Weights of a small transformer language model.
Size: 12 layers, 12 heads of 64, MLP 2048 SwiGLU, vocabulary 32768, 110M parameters.
Each number is 128 + 32 x the weight over its row's rms, rounded and kept within 0 to 255. Layers, rows and columns count from 0. The size above them is the row's rms in percent of the matrix's.

# layer 3 MLP gate, 2048x768, rms 0.0322, rows 1262-1273, columns 384-575
size [ 96 108  97 111  96 102  91  98  93  94  98  97]
[[ 90 146 110 154 128 111 101 132  45 120 128 138 156 110 117 101 164 136 129 138  48 137  65 145 179 142  85 120 102 152 169 139 128 161 131  96 190 186 114 163 139 141 126 133  89 116 108 175 160 116 115  97 131 128 144 119 156 155 156  83 155 101 137 109 114  67 173 187 170  76 126 133 132  72 130 149 112 127 131 137 176 180 134 155 128 132 120 161 181 135 188  82 109  32 142 151 148 122 146 120 131  80 133 120 123  89 126 146 121 119 156 144 124 111 183 106  77 112 129 176 139 148 132  86 111 109 150 129 128 166 157  77 127 173 105 109 178  51  74  87 184  97 199 154 106  83 102  75 150 151 189  93 154 120 131 151 153 122 134  98  77 127 150 102 157 143 139  62 133  76  91 122 110  91 127 162 122  79 116 124 148 132 192 173 139 127 105 125 146 146 125 130]
 [103 148 133 164 107 135  72  97 137  82  95 113 156 193 148 147 169 162 141  34 129 132  95 144 151 168 159 131 112 113 152 146 142 130 114 116 110  95 100 135 158 123 105 145 132  87 149 139 194 128 121 150 146 122 104 124 125 135  42  96 144 123  98 152 132 176 125  87 202  90  80 139 129 103 173 143 177  69 139 115 117 120 134  98 145 158 142  95 127 181 173 136 129 200 213 133 173 123 120 152 109 158 211  75  63  51  91  98 132 111 127 134 181 140 128 108  73  91 174  86 171 138 110 158  87 132  97 152 163 146 183 123 129  90 153 189 136  96 150 151  62  67  88 200  59 148 142 175  52 138 170 142 113 151 191 169 105 128 130 127 164 125 151 168  94 132 157 117 156  99  75 154 134 141 167  86  99 125 172 122 162 124  99 138 137 108 154 134 110 190 165 136]
 [160 149 128 167 115 138 148  90 185  66 117 104 183 106  74 223 123 140 127 142 144 127  71 139 169 115 133 160  81 102 181 204 114  99  95 114 146 108 181 185 130 113 146 150 106 116 166  29 153 154 156 154  85 109  82 142 190  65 114 156 213 104 119 102 139 139 123 204 132 112 191 120 103  97 146 129  90 153 103  88 141  97 137 102 133 141  71 132 162 124 113 110 129 196  85  60 151 116 142 158 164 163 103 106  86 147 151 146 102 142 120 139 166 139 154 102 117  74 188 108 125 133 142 148  74 102 152 123  94 121 183 126 161 130 139 126 146 101 131 113 117 122 186  71 186 187 118 137 186 135  59 133 170  65 110 131  73 153  62 159 134 172 144 184  77 176 157 180 119 112 134 176 162 118 116 111 123 142 111 114 135 104 139 115 104 163 148 139 132 136 141 107]
 [119 125 105 157 146 160 115 154 149 127 118 151 141 141 121 142  94 132 142 149  81  97 169 121 116 143 176 141 138 130 174 146 122 122 142 131 185 124  95 113 126 103  67 143 135 138  94 106 144 170 160  83 152 162 153 103 137  84 123 167 161 154 207  95  85  94 106 111 126 103 120  88  92 160 135 109 143 129 150  93 171 157 109 114 115  98 171  86 182  96  82 102 110 111 141 171 137  82 171 116 110  92 155 148 131 148 115 103  70 107 176  69 157 138  66 115 106 113 200 215  65 147 154 121 160 113  85 107 162 169 123 175 132 149  97 131  86 102  91 111  68 113  73 132  60 109 126 135 127 114 112 115 144  45 186  99 144 181 139 141  58 122  95 126 129 102 131 175 118  94  56  94 140 162  97 182 149 114 111 194 151  78 173 114 118 141 123 171 140 100 124 130]
 [148 107 177 146 126  85 123 161 175 149 122 153 111 136  77 151 131 133 113  96  80 141 120  98 110 117 170 128  81 165 116 184 165 152 156 121 131 140  86 172 120  75 204 100 135 137 179 139 114 162 106 124 159 149 147 152 132 129 134 166 133  93 117 165 104 101 145  54 110 121 145 174  91 136 112 125 145 160 145  99 128 122 119 119  92 120 126 131 123 105 142 130 146 127 115  45 160 136 155 131 162 137 199 118 115 104 137 122  81 171 120 147 165 120  64 148 138  90  66 106  44 109 149 118 145 161 150  86 148 110 110 122 149 198 119  90 111 102 126  99 118 148 112  99  96  83 143 128  89 157 168 172 154  69 194 121 128  59 143 111 144 138  91 145 127 134 124 119 135 126 103  63  81 157 125 142 121  81 139 119 171 201 147 149 100  67  61 112 199  93 157 175]
 [178 114 178 101 152 115 175  98 116 155 145 144 113 121 110 185 113  61  82 136 104 127 186 166  81 159  81  60  88 104 104 111 122 128  98 135 122  79 117 136 141 127 185 163 105  96 127 154 115  66 135 136  80 141 152 152 156 159 100 166 161 142 162 159 136  62 138 176 110 145 160 132 205 120 121 113  93  64 115 174 168  72 131 112 121 125 187 171 126 122 100 148  51 148  73 126 151  93 125  95 130 127 148 138 104  94 122 111 177 123 101 118 158 112 160 129 135  88 118 137 113 107 128 134 147  96 136 153 121 113  93 104 205 129  67 118 184  71 117 161 157 128 168 153 130 142 135  68 130 132 109 164 151 146  97 170 146 104 117 140  89 102 154 133 124 119 105 148 132  92 113 105 186 128 189 148 186  96  50 121 141 102 131 178  91 160 163 113 204 103 105 102]
 [156 103 172 107  96 112 101 105 153  78 157 115 138 131 162 154 156 165 135 107 135 174 117  62 154 116 130 110  93  86 141 132 134 125 102 145  83 173 131 154 147  91 100 131 123 100 187 174 175 106 117  94 132 135 129 133  95 105 132 131 151  60  86 122 152  65 103 108 133 148  99 152 178  87 167 119 140 203 126 140 121 191 123 155  97 117 174 130 110  97 135 104 108 167 136 129 182 131  65 136 138 122 117 137 121 130 127 108 135 144 100  81 151 116  17 106 116 116 143 158  92 153 120 174  75 113 101 129 187 153 128 189 165 150 132 106 184 173 148 149 124 132 118  95 141 100 164 127 107 101  56 112  83 112 198 151 111 107 159 125 100  69  97 209  83 151 103  99  84 133  97 127 187 109 102  97 157 120 184 161 192 145 168 162 104 155 136 142 113 123 155 169]
 [ 92 132 199 124 106 150 169 167  63 113 132 157 200 161  85  86  74 159 118 145 106 127  82 115 158 147 102 155 122 149 148 197 111 148  96 149 105  88 131 169  90  92 123 125  94 146 104 149 119  97 121 114 100 146 139 116  77 168 118 136 120  89 146 176 134 171 100 160  95 121  77 152  95 176  80 156 154 127 103  51 125 113 130  77  99 106 114 135 136 140 134 134 112 166 109 146 122 111 117 109 129 122 139  72 111 180  79  93 102  96  99 131 129 175  56 149  98 165 115  86 176 118 108 142  50 131 128  76 165 139 183 116 119 240 129 125 122 116 208 135 123 127 122 134  86  74 154 145 149 153 152 161 119 125 158 108 130 136 106 100 101 198 121  78 123 129 141 140  83 102 130 118 179 106 115 131 126 112 170 138  64 147 166 165 126 172 154  88 133  66 126 105]
 [ 89  86 176 151 159  77 164  80 100  88  88 114 152 127 127 158 144 108 164 106  80 118  75 114  91 162 135  86 177 134 129 100 186 131 134 110 115 118 163 144 136 117 176 167 118  77 184 125 104 156 123 102 138 149 148  86  76 132 149  90  90 143 118 133 108 158 108 136 141  94 114  84 154 153 139 136  95  93 126 130 105 159  94 135 131 191 185 137  86  94  30 123 156 117  87 123 164 151 188 119 109 157  84 116 122  90 162 137 132 123 112  63 121  96 144 148 142  97 149 138  63 127 116 155 118 106 144 176 157 121 116  70 183 117 121 124 152  68 106 103 126 145  74 169 104 144 133 147 130 187 127  96 127 127  62 130 176  65 132 120  87 109  71 160 156  87 148 111 110 139  60  87 169 161 147  84 112 102 114  89 115 113  54 158 120 132 130 105 133 124 163  85]
 [190 132 144 106 126  85 120 166 167  56 171 108  96 151 148 149 150  94 159 137 138 149 145 136 113  91 168  89 123 101 119  88 102 203 148  76 117 144 166  87 149  75 130 126 122 171 113 158 137 125 181 207 116 147 141  99 122 134 131 149  85 129 108 130 103 157 147 176 181 114 149 130 162 111 152  56 114 136  81 125 108 151  99 146  76 123 186 155 108 152 158 160  84 126 117 104  97 145 158 182 110 116 158  86  60 121 112 162 136 166 158 109 129 144 143 169 160 103 127  97 113 120 172  98  95 126  76 123 172 129 176 125  54  96 167 135  84 139 171 132 144 129 120 100 100 160 131 106 121 111  69 134 122 138  96 135 104 177 165 115 100 119 143 136  85 117 106 116 204 121  84 131 178  97 105 113 238 129 180 171 129 130 138 142 136 187 116 191  56 122 197 151]
 [136 168 101 103 172 132 145 128 134  83 110 158 117  82 161 119  89 135 151 175 152 116 151  53 105 148 138 145 120 130 153  43 164 171 123  99 117 100 104 139 133 154  79  84  82 118 174 127 131 181 100 148 122 104 142 193 125  82 149 120 125 140 103  83 110 100 144 113 121 134 120  98  95  76  72 201 175 108 147  87 120 162 124 119 176 119 114 160 110 209 156 122  86 137  91 127 100 131 156 103 150 107  51 174 107 199 174 136 130  99 170 178 131  97 128 120 117 144 117 161 124  98  96 103 129 109  94  90  76 140 145 196 134 155 175 121 167 183 115 153 142 138 154 172 119 165 103 131  89 120 110  97 124 113 133 118 136 146 125  79 109 190 123  64  83 149 107 153 177 128 102 148 133 154  70 131 195 136  94 155  84 126  70 166 115 120 106 111 134 109  70 142]
 [ 73 165 136 112  68 130  87 121 148 127 125 115 157 108 118 145  77 165 169  85 116  64  92 131 129 131 149 191 117 101 161 118  93 143 106 132 108 119  83 168 145 128  87 131 148  63 153 123 131 153 146 175 131 136  85 159 143 110 163 180 113 132  97 102 104 130 170 180 122 116 144 114 170 113 114 103  96 152 132  73 122 106 147  73 114  78 117 133 143  42  85 104 136 153 170 139 129 128 132 140 125 154 151 161 116 177 143 113 170  84 148  67 133  85 108 114 110  78 145 124 105 112 113  60 111  77 119 118  90 112  97 127  97 153 137 172 100  96 129 148 125 136 145 102 122 148 166 129 159  83  77 191 107  99 221 156 183 173 132  96 185  70  86 120 131 151 108 147 157  78  85  72 131 161 137  91 126 104 117 107 119 107 151 149 139  83  76 176 161  47 146 123]]
# layer 3 MLP up, 2048x768, rms 0.0322, rows 1262-1273, columns 384-575
size [ 97 107  97 110  98 106  95  95  97  95  95  95]
[[125 165 100 124 167 122 139  81 170 139 140 122 165 102 107 124  85 108 142 110 148  81  52 169 130  91 135 154 136 128  74 157 148 129 100 149  78 145  68 146 178 116  89 126 156 143 167 150  69 113 130 103 112 127 114  97 148 124  71 118 112 146 137 127 134 147 141 124 125 133 140 141 113 162 255 142 101  92 123 128  58  97 155  71 172 112 105 181  66 147 148 121 106 169 175 137 125 101 105 135 108 147  85 109  87  79 140 175 145  99 106 139 125 130 150 194 193 131 149 107 137  98 110 146 144 155 151 165 150  90 127 130 140 110 126  81 132 207 108 119 100  94 143 132  91 120 103 173  60  68 169 130 114 206 152  56 150 159 146 157 148 107 147 162 128 113 137  95  56 180  95 136  68 116 134 107  88  93  83 167 159 182 118 184 151 141 146 101 112 131 155 194]
 [212 134 129 119 117 140 125 156 147 160 157 107 128  63 151  86  76  45 126 146 105  63 158 104 160  91  94 159 131 130 121 130 101 116  83 216 155 140  91 147 125  79 128 145 126 125  81 150 128 127  91 103 130 103 130 178 150 127 152 147 128 109 148 132 131 153 102 160  90 134 121  70 160 142 143 135 118 172  93 170 141  64  83 166 104  79 111 183 154 132 101 122 162  91  69 134  49 102 150  86 148 108  11 107 177 117 141 149 121 133 104 158  57 112 100 142 195 118  76 201  83  97 139  98  94 108 145 121 138  97  97 167 136 117 185 103 188 133 145 125 165 132 116  68 169 119 129 109 136 170  59 121 128 138  90 128 149 103 137  77  71 128 156 108 149 136 126 175  73 159 108  66  93 121 147 117 170 128 114 112 169 165 150 127 155 120 175 131 186  46 117  89]
 [132  92 103 160 112 175 113  98  85  94 156 147 118 154 171 146 130  75  70 152 142 141 148 123 128  98  85 118 180 110  72  76 133 163  73  83 133  90 153 120 155 156 136 140 146 135 107 137 109 100 128 123 140 142  79 108 141 138 113  82  84 128  87 184 147 134 133  72  74 139  88 119 162 135 147 160 125 109 121 130 163 118 112 129  85 115 147 115  56 117 119  89 110 139 149 161 154  65 137 130  48 117 197 174 107 155 102 157 139 153 139 129 149 144 124 115 156  98 172  75  84 158 161 130 113 115 107 117 110 148 121 124  45 166 148 122 146 169 117 199 102 155 149 118 129  86 125 104  61 133 127 124  93 180  64 122 178  70 151 122 126  73 110 115 169 105 110 130 182 128  89  77 124 126 134 109 123 134 114 110  93  60 131 124  98  87  81 138 166 118 121 166]
 [146 167 113 107  82 145 105  98 110 148 163 140 132  76  87 130 158 119 135  95 148 162 161 159 119  80  93  75 179 123 116  78 120 167 144 141 127 162 129 130 107 134 171 135 126 109 143 171 195 125  88 164 117  76 115 142 100 140 111 139  94  61 103 126 126 123 147 127 114  83 136 162 174 189 169 123 163 107  91 146 137  86  63 126 171 156 114 156 135 168 153 154 125 161  75 108  99 156 157 123 109 150 150  68 104 180 141 108 170 143  76 152 114 114 180 168 159 104 141 107 134 106 128 113 136 142 149  63  96 111 121  92  84 171 153  67 142 107 118 106 153 114 132 186 143 128  94 114  96 126 115 192  86 153 148 119  74 121 180 173 158  88  90 122 111 153 152 142 110 134 117  91 126 124 131 156 134 150 116 169 173 101 126 155 111  59 138 145  97 116 109 140]
 [124  83 134 107 125 141 136 132 139 154 166  86 164 153  97 126 103 104 163  90 129 123 155 105  83 115 163 158 133 187 134 166 148  86 150  97  81 173 157 124 112 108 195 110 125 137 122 137  90 144 130 192 162 143  74 116 163  80 112 155 162 142  87 169 121 134  63 103 154 133 161 180 114 109 102 147 141 225 156 158 215 113 109 133 114  63 161 106  86 148 152 110 142 211 157 179 125 126 136  80 120 155 139 104 138 116 154  61  87 163 156 127 142  98 104 136 120 151  67 163  92 121 131 122 135 137 181 131 165  90 160 149 135 162  78  74 118 130 151 141 140 120 120  70 134 116 166 124 103 119 143 131 132 128 175 115 204 131 162 108 122 148  89 143 166 128 129 149 120 145  70  94 187  73 109 153 142 109 123 148 114 120 146  33 151 125 107 117 137  70 163 221]
 [ 72 100  60 156 124 181 166 182 110 137 157 122 119 114 148  67 121 167 145 141 111  85 111 115 138 121 160 122 140 145 116  72 147 167 196 138 145 142 133 108 103 110 108  84 143 181 143 125  83 207 111 137 147 145 151  64 192 130 174 129  91 103  59 134 158 188  92  90 141 220 122 165 111 143 126 145 100 125 137  99  70 154 147 163 140 165 115  96  68 148 177  83 133 119 117 135 108 106 132 190 109 135 112 134 143 116 121  85 105 142 156 159 100  90  74 129 123 143 138 117 125 136 105 140 112 188 126  89 130  89 160 167  67  99 104 144  88 100 151  97 185 109 129 158 175 181  90 163 116 141 148 148 138  65 170  97  88 130 113 128 120  98 175 132 143  96 157 120 143 179 169 127 116 140 109 131 107 136 123 126 145 143 133  81 135 148 110 156  40 119 138 121]
 [ 94  98 100 150  63 157 108 159 118 159  51 140 134 131  80 105 170 137 164 128 174 127 191 107 106  98  79 177 103 162 156 142 110  93 155 101 145 159 153 119 131 146 123 163 146 120 133 134  70 112 150 151  88 138 129 141  94 143  80 100 110 157  57 142 123 186 167 168 172 141 154 135  83 128 104 181 125 133 128 147 109 119 137 126 198 138 142 116 153  85  99 168 154 161 149 125 156 107 147 160 142 139 127 176 124 101 124 160 146 120  88 134 122 138 114 126 138 160 172 121 162 175  74 131 159 153 151 151  54 120 124 126 131 153 117  77  88  68 214 112  76 159  91 125 137 120 114 128 201 122 171 139 162 117 108 140 127 120  94 139 180 145 128 131 125  95 120 112 126  67 162 138 131  90 128 131 138 134  46 152  89 137 121 133 132 141  87 122 162 102 119 144]
 [115 121 157 107 111  63  93 175  79 159 163 171  71 158 153 165 104 118 110  80  65 131 136 114 129 152 129  75 143 121 146  97 133 115 107 140 103 112 134 133 127 139 143 177 107  88 168 142 108 152 141 122 133 188 129 133 138 183 149 133 130  99 110 137 135 159  96 138 102 103 145 132 176  72  56  88 190  81 156 138 133 101 138  39 105 118  82 117 152 151  76 104  75 150  88 151 162 147 132 162  89 116 121 136 109 122 103  73  92 154  83 129 148 184 113 225  83 119 135  82 171 188 122 194 128  67  77 141 103 111 134 112 115 107 143 117  99  91 141  63 208 161 110  92 115 102 126 130 183 149  83  75  95  63 136 151 142 116 139 158 121 160 100  81 147  96  81 182 173 157 122  85 165 124 135  88 156 172 152 143 111 147 141  85 117 160 156 110  82 101 139 190]
 [151 148 124 134 185 127 124 104 135  74  55 135 124 139 181 135 118 119 168 137 124 131 164 105 173 165 131 134 125  89 161 176 224 116 120 198 159 123 141  62 135 182 131  74 162 175 183 105  91 133 112 127  98 113 135 144 185  77 163 112 137 163 126 121 137 153 155 132 136 152 103 106 131 127 120 175 137 126 127 113 175  98 141 217 136 110 171  96  83 190  74 126 170  91 156 146 180 145 172  93 143 106 127 113 217  86 130 194 129 123 164 165  96  97  72 163 143 193 121  97 125  90 115 117  85 149 210 113 168 143 120 142 111 132 102 170 117 117 165 202 127 107 163 114  95 116 139 117 158 106 155  98 139 114  98 155 154 124 122 164 126 139  67 128 151 125 150  33 122 115 130 120 140 134  96  95 100 155  74  88 197 120  96 181 122 130  96  99 178 161 126 186]
 [166 138 134  79 126 156 176 110 151  93 143  97  96 144  59 152 136 180  89 108  76 144 137 124 138 121 108 120 167 175 144 163 129  84 103  76 107 109 156  70  82  58 141 148  89 129 137 158 195 123 173 195 122  85 130  96 142 142  82  93  73 132 119 138 123 169 133 162 185 162 116 119 125 159 118  98 178 167  87 145 137  92  87  97  95 144 132 141 172 163 149  99  89 109 150 142 125 145 180 147 113  78 108  98 133  86 111 165 102 157 200 127 154  65 123 159 132  92 102  65 132 135 149 114  94  56 163 165 175 163 152  72 124 105 137 168  83 100 148 128 151  73 123  41 134  99 172  76 134 139 150 126 116 134 120 159 149 148 116 117 122  71 153 123  74 126 137 147 146 148 116 146 162 146 102 159 149  94 108 137 187 164  97  89 137 162 145 132 101 130 128 126]
 [137 147 117 131 121 152 126 104 157 132  99 162  95 111 135 182  99  91 152 205  68 101 127 109 141 172 102  84 111 141  90  53 135  81 137 122 125 119 159 167  82 123 143 123 188  98 126  91  99  85  66 146 111 133 235  86 129  77 129 162 153 107 160 100  74 155 169 127 116 158  76 132 148 103 146 165 130  55  74  82 159 102 166 137 158 119  75 141  90 160  98 117 144  96 173  71 143 144 105 174 114  43 136 100 106  59 127 170 104 119 163 113 100 111 145  88 106 173 160 162 156 133 111 148 103  75 132  68 110  90 103 159 104  64 194  94 123 104  98 144 146 116 146 171  59 129 121 108 116 181 141 138 137 154 128 187 175 183 138  80 135 144  82 101 148 129 129 139 108 156 156 127 104 206 103 148 132  74 124 102 179 153 149 129 127 127  81  56  88 136  89 110]
 [110 105 177  95 155 152 106 142 160  96 166 131 111 117 116 101 105  77 129 101 117 165  89 137 125  83 126 170  81 151  82 170  93  97  88 179 133 200 143 183  96  97 130 169 128 124 153  92  85 132 215 145 124 101 141  91 144 122 140 149 140 149  93 124 123 160 161 108  74 139 172 114  84 148 173 128 157 199 169 105 158  67 133 109  44 114 140  47 130  89  65 182 170 147 128 126  39 146 140 140 100 208 119 142  89 104 101 109 146 127 203 185 161 145  90 148  93 116 140 130 102 118 142 148 124 168  95 112  89 130 144 121 124 189  93  94 107  87 155 156 138 181 118 125 115 133 124 170 162 104  83 163 180 144 111 142  91 144 181 114 142  79 154 165  93 142 144  99 155 123  72  98  76 111  99  93 149 130 144 144 109 139 169 149  79 126 128 191 131  87 146 157]]
# layer 3 MLP down (transposed), 2048x768, rms 0.0322, rows 1262-1273, columns 384-575
size [102 108  95 109  98 107  97 103 100  98  94 100]
[[ 72 107 205  82 145 142 180 179 156 136 171 123 138 125 138 103 118 158 146  80 151 110 157  69 109 169 145 112  90 132 107  74 138  97 163  50 146  76 143  94  79 109  81 153 166 113 179 123 142 143 144 119  87 103 100 113 148 179 105 120 111 140  93  84 126 159 152  97 119 139 125 100  84 111 119  70 157 120  93 141 186 103 122 118 105  91 102 189 163 146 129 169 122  84 172  97 120  83 109 123 116 171 102 182 100 116 158 162 141 113 110 105 125  99  81  62 115  75 142 122 169  97 128  78 141 143 174 130 180 162 150  82 106 136 119 133 134 162 104  64  95  93 113 115  92 131 130  78  84 102  75 135 172 114  72 110 161  99 131 146 121 161 143 149  74 124 100 106 159 127 114 109 118 104 109 143 117 104 166 127 158 188 103 117 156 141 140 105  85 109 177 144]
 [110 142 190 137 138 143 123 162 138  92 178 133 144 153 124 124  48  84 120  80  97  86 148 119 171 141  72  76 103 165  80 127 139 122 120 217 190 129  54  66  82  74 111  82 178 165 139  90 136 112 150 159 141 124 107 195 112 143 124 132 129 117 116 103 132 211 177 158  89 106 123 149 165 137 159 100 143 162 129 196 128  95  83  84 158  77 100 175 133 167 103 151 156 100  88  88  94 107  93 157 137 126  70 101 164 171 104 180 108 121 100 133  94  94  69 144 109  89  83 172 154 117 194 111 103 100  96  85 136 185 135 139 167 169 106 109 132 153 151 118 173 159 105 143 116  93 121 199 125 148 104 102 123 137 103  86 167  90 146 103 179  94 125 157 138 121 127 146 101 133 135  87 126  96 167 122 155 140 109 153 109 109  91 129 179 158 113 107 141  65 100 137]
 [115  98 137 150 145  28 150 112 209 105 142 157  94 122 128 147 165 148 143 130 140 131 140 139 146 121 112 106 134 106 115  74  64 130 123  45 115 134 145 165  99 150 124 117 190 182 161  79  92 109 142 124 177  80 163 129 145  89  79 129  99 178 104 139 152 147 113 170 119 136 125  75 100 172 112 115 190 157 113  75 123 135 163 149  99 152 159 143 114 132 153  85  92 123  65 106 117 121 171 106 138 174 127 166  84 139 142  93 114 125 102  66 192 135 120  78 156 121 195 144 160 123 138 141  94 180 156 146 171 134 138  68 131 111 124 176 137 151 113  74 130 145  87 159 173 132  87  94 164 146 156 157 140 150  85 113 110 126  87 108 220  40  42  44 101 140 128 133 150 155 102 132  89 128 139 119 163 153 124 110  77 104 130 129 148 113 145 182 154 136  98 110]
 [120 129  98  55  82 105 119 109  66 169 170  82 203 113 180 104 152  71 151 113 145 146 110 116 107   0  61 114 153 134 122 183 126 138 175 136 141 109 159 106  76 133 147  82 100 117 136 125 155  74 152 165 104 147 155 146 101 132  91 133 140 119 107 173 149 138 111 141 133  88 116 208 132  94 146 120  90 110 108 150 161 129 121 147 172 167 123 184  95 225 144 146 126 106  62 143 139 168 110 131 119 144 201 125 122 139 118 132 111 153  90 162 168 138  97 199 158 175 109 147 147 165 112 170 125 146 146 135 131  98 133 107 144 112 149 128 167 162 109 103 155 152 163 206 149 159  69 128 113  83 109 139 112 140 118 152  77 113 151 113 129 150 168 111  71 107 164 146 128 128 157 109 122 148 183 111  73  95 119 130  85 172  72 158 156 105 134  86  72 133  71 147]
 [112 156 173  48 123 148 115 135 139 114 137 115  79 182  99  91  95 132  96  84 171 143 200 151 163 104 148 138 128 120 150 155  87 163 196 123  79 138 134 104 134 168 184  96 132 145 167 134 181 110 144 114 151 127  91 110 113 111 183 119 122 136 213 145  89 146 156 120 238  88 139 156 128  99  72 122 128 129 147 152  99 132 127 137 119 156 128 114 156 110  91 172 139 126  73  77 196 168 119  79 150 149 157 138 165 119 106 132 118 122 120  83 169 120 118 101 163 116 164 216 144 153 154 115 164 160 138 122 103 144  91 123  59  91 164 122  93  86 158 140  91 161 108 137 116  97 166 132  91  84 162 144 120 125 111 172  83  79  91 128 121 104 119 123 118 144  80  75 146 205  82 139 131 111  94 146 149 142 132  89 112  86  99 161  85 121  96 180 113 124 108 142]
 [170 119  67 189 108 110 134 139  87 130  94 132 127 133  98 122 160 100 174 161 127 149 124 133 140  87 136 110 157 158  90 126  95 129 180 132 161 108 138 117 100 185  87 115 109 132 161  94 130 150  83 104  89  69 153  97 163 148 126 129  94 173 102  93 124 142 125 143 187 103 192  74 147 151 179 110 109 157 140 113 108 188 141 126  44 171 139 126 139 121 154  71 147 156 131  98 158 161 179 181 133 127 113 120 133 149  64 127  69  95  97 123 172 132  97 157 102 132 125 135 179 117 115 138  49 107 135  50 166 136 148  76 124 124 175 154  97 143 147 102 112 170 119 135 151  95 155 104  83 173 115  87 123 124 142  95 135 158  86  93 149  96 127 110 127 155 142 127 155 119 150 146 125 153  93 163 105 189 151  92 155 158 130  89 138 148  96 148  65 167 140 142]
 [144 133 129  84 131 187 136  95 113  98 176 168 116 176  87 149 119 115 205 111 129 147 146 140  98 112 130 110  76 106 173 133 191 170 151 121  54 154 120  83  62  84 106  84 120  99 146 126 132 113  58  71 113  63  91 169  80 132 100 119 138 137  97 135 194 141 133  86  72 145  77 119 162 170 187 104 133 121 126 151 122 101 135 117 107 131 120 190  63 141 130 157 141  82 144 158 105 121 134 136 136  96 153  99 121  77  77 131 131 185 133 101 142 132  80 123 120 120 129 147  60  43 150 130  87 148 134 140 160  90 154 176  92 147 104 150  80 133 157 104 148 162 165  93 144 117 106 110 144 165  79 139 137  64 135 177  73 169 120 110 120 163  73 132 159  86 158 134 107  75  99  95 184  81 169 183 116 160 132 159 100  66 105 106 114 140 164  98 147 144 176 171]
 [151 147  79 139 112 122 103 118 143  66 102 154 110 131 126 179  87 146 137 117 116 106 138 148  76 120  59 119 107 126  85  94 193  99 142 156 143 172 137 166 156 110 162  88  72 114  95 120 106 153 107 176 149 196 159 171 116 114 200  84 157  98 128 115 142 152 179 181 183 138 163 161 146 119 140 105 138 162 124 140 134 124 181 190 131 197 122 122  77 154 129 103 171 131 104  78 155 107 204 138 125 163 130 157 142 159 130 165 121 124 157 164 124 122 127 111 102 138 188 111 109 124 107 189 116 145 115 125 169 126  85 149  75 111 149  83 180 103 148 170 149 165  89 147 146 127 117 199 170  85  99 138  93  82 100 141 114  93  82  79 129 161 100 106 132 138 121 151 150 131 139 172 121 147 171 115  91 114 131  96 111  73 166 174 136 113 176 148  82 128 156 164]
 [ 97 134 106 163 135 103 127 127 110  98 141  47 121 155 152 134 140 141 154 147 189 108 158 106 160  86 141 144 145 161  98  53 107 122 149 153 159 172 165 151 137  87 183  50 138 129 108 113 147 144 163 167 151 148 125 133 136  95  82 104 122 149 182 121 142 127 122 144 155  94 133 115 134 178 139 161  98 110 128 129 113 136 143  95 148 133  97  91 121 174 141 144 110 121 106 162  37 116 103 109 108 104 154 135 144 149 126 154 124  82 140 128  84  77  96 130 191 149 164  89  96  82 113 101 109  95 153 119 120  85 144 104 147 121  95 125 112 121  92 150 111 166 144  76  76 117 117 198 147 121 111  99 116 156  61 209  80 147 129 110 140 112 122 157 134 169 199 126 102  88 131 107 125 106  96 105  44  97 113 112 165 124 150 131 127 121 154  90 170 138 153 157]
 [138 124 144 179 171 121 118 113 146 143 108 115 110 103  57 112 176 143  64 112 166 113 193 154  91 124 182  82  98 111 139 131 155  99 165 110 149  97 185  73  67 137  97 123 105 129 214  69 119 132 138 138 103  93 152  97 148 133 111 191  95 130 142 175 129 136 135 167 138 138 162 115 169 110  68 147 127 135  90 149  78 150 113  83 126 134 179 113 168 103  91 149 153 105 133 109  88 140 175 119  82 108 139 165 171 118 155 112  91 119 139 123 130  97 114 155 118 139 146  82  91  84 137 194 145  50 157 124 149  92 129 135  93 142 109 100 119 149 136  90 119 123  68 143 128 140 119 121 120 151 100  58 127 166 124 128 108 138 140  97 129 115 110  82 119 190 182 138 111  96 144 147 171 154 159 157 138 141 148 139 156 147  51 146 106 140  88 176 181 115 137 143]
 [119  94  50 188  82 156 115 163 106 177 151 113  86 166  63  89 139 178 108 172 109 104 144 134 144 172 107 110 140 154 123 249 137 111 182 117 139 194 148  99 118 134 159  97 131 162 160 145 132  69 165  71  88  63 138  72 148  59 160 135 139 125 159 215 156 164 169 173 109 133 104 114 125 134 153 116 116 103 157 182 129 183 133 196  80 172 124 105  97 151 108 184 163 133 123 105 132 122  65 122 170 149 130 112 173  51 150 176 129 110 165  95 106 136 159 105 183 128 171 112 183 153 131  67  53 159 176  84 161  93 158 163  96  96  84 140 140 159 122 104 107 121 168  82 110 200 128 184  90 128 139 113 102 121 133  92 124 168 145 110 177 122 150 152 106 108 140 139  79 119 153 115 149 149 177 153 140 171 147 120 105  85 110  80 185 178 152  88  93 157 145 124]
 [134 128 205 123 151 141 108 155 173 189 198 114  97 146 142  80  88 135 127 107  91 113 116  98 128 122 161  95  72  67 152 106  93 136 142 214 136 190 177 158 154 192 126  41 106 108 101 164 108 104 142 143  98 132 162 108 189 115 128 127 124 169 189 152 134 175 137 137 162 114 116 123  77 132 174 183 119 179 160  59 159 113 127 110 108 160 155 173 175 104  55 118 173 134 118 163  94  98 103  98 158 157 149  87 181 145 111 102 127 115 207 181 131 166 100 184 128 101 116 134  95 141  88 118 162 151  56 141 130 138  65 122 101  95  51 133 112 114 131 164 159  82 161 151 139 142 105 211 134 132 159 180 167  52  90 141 106 105 144 127 171 108 124 120  62 133 143  83 130 123 127 131 122 132 114 148  98 138 120 134 188 126 196 150 108 140 119 140 109 154 123 122]]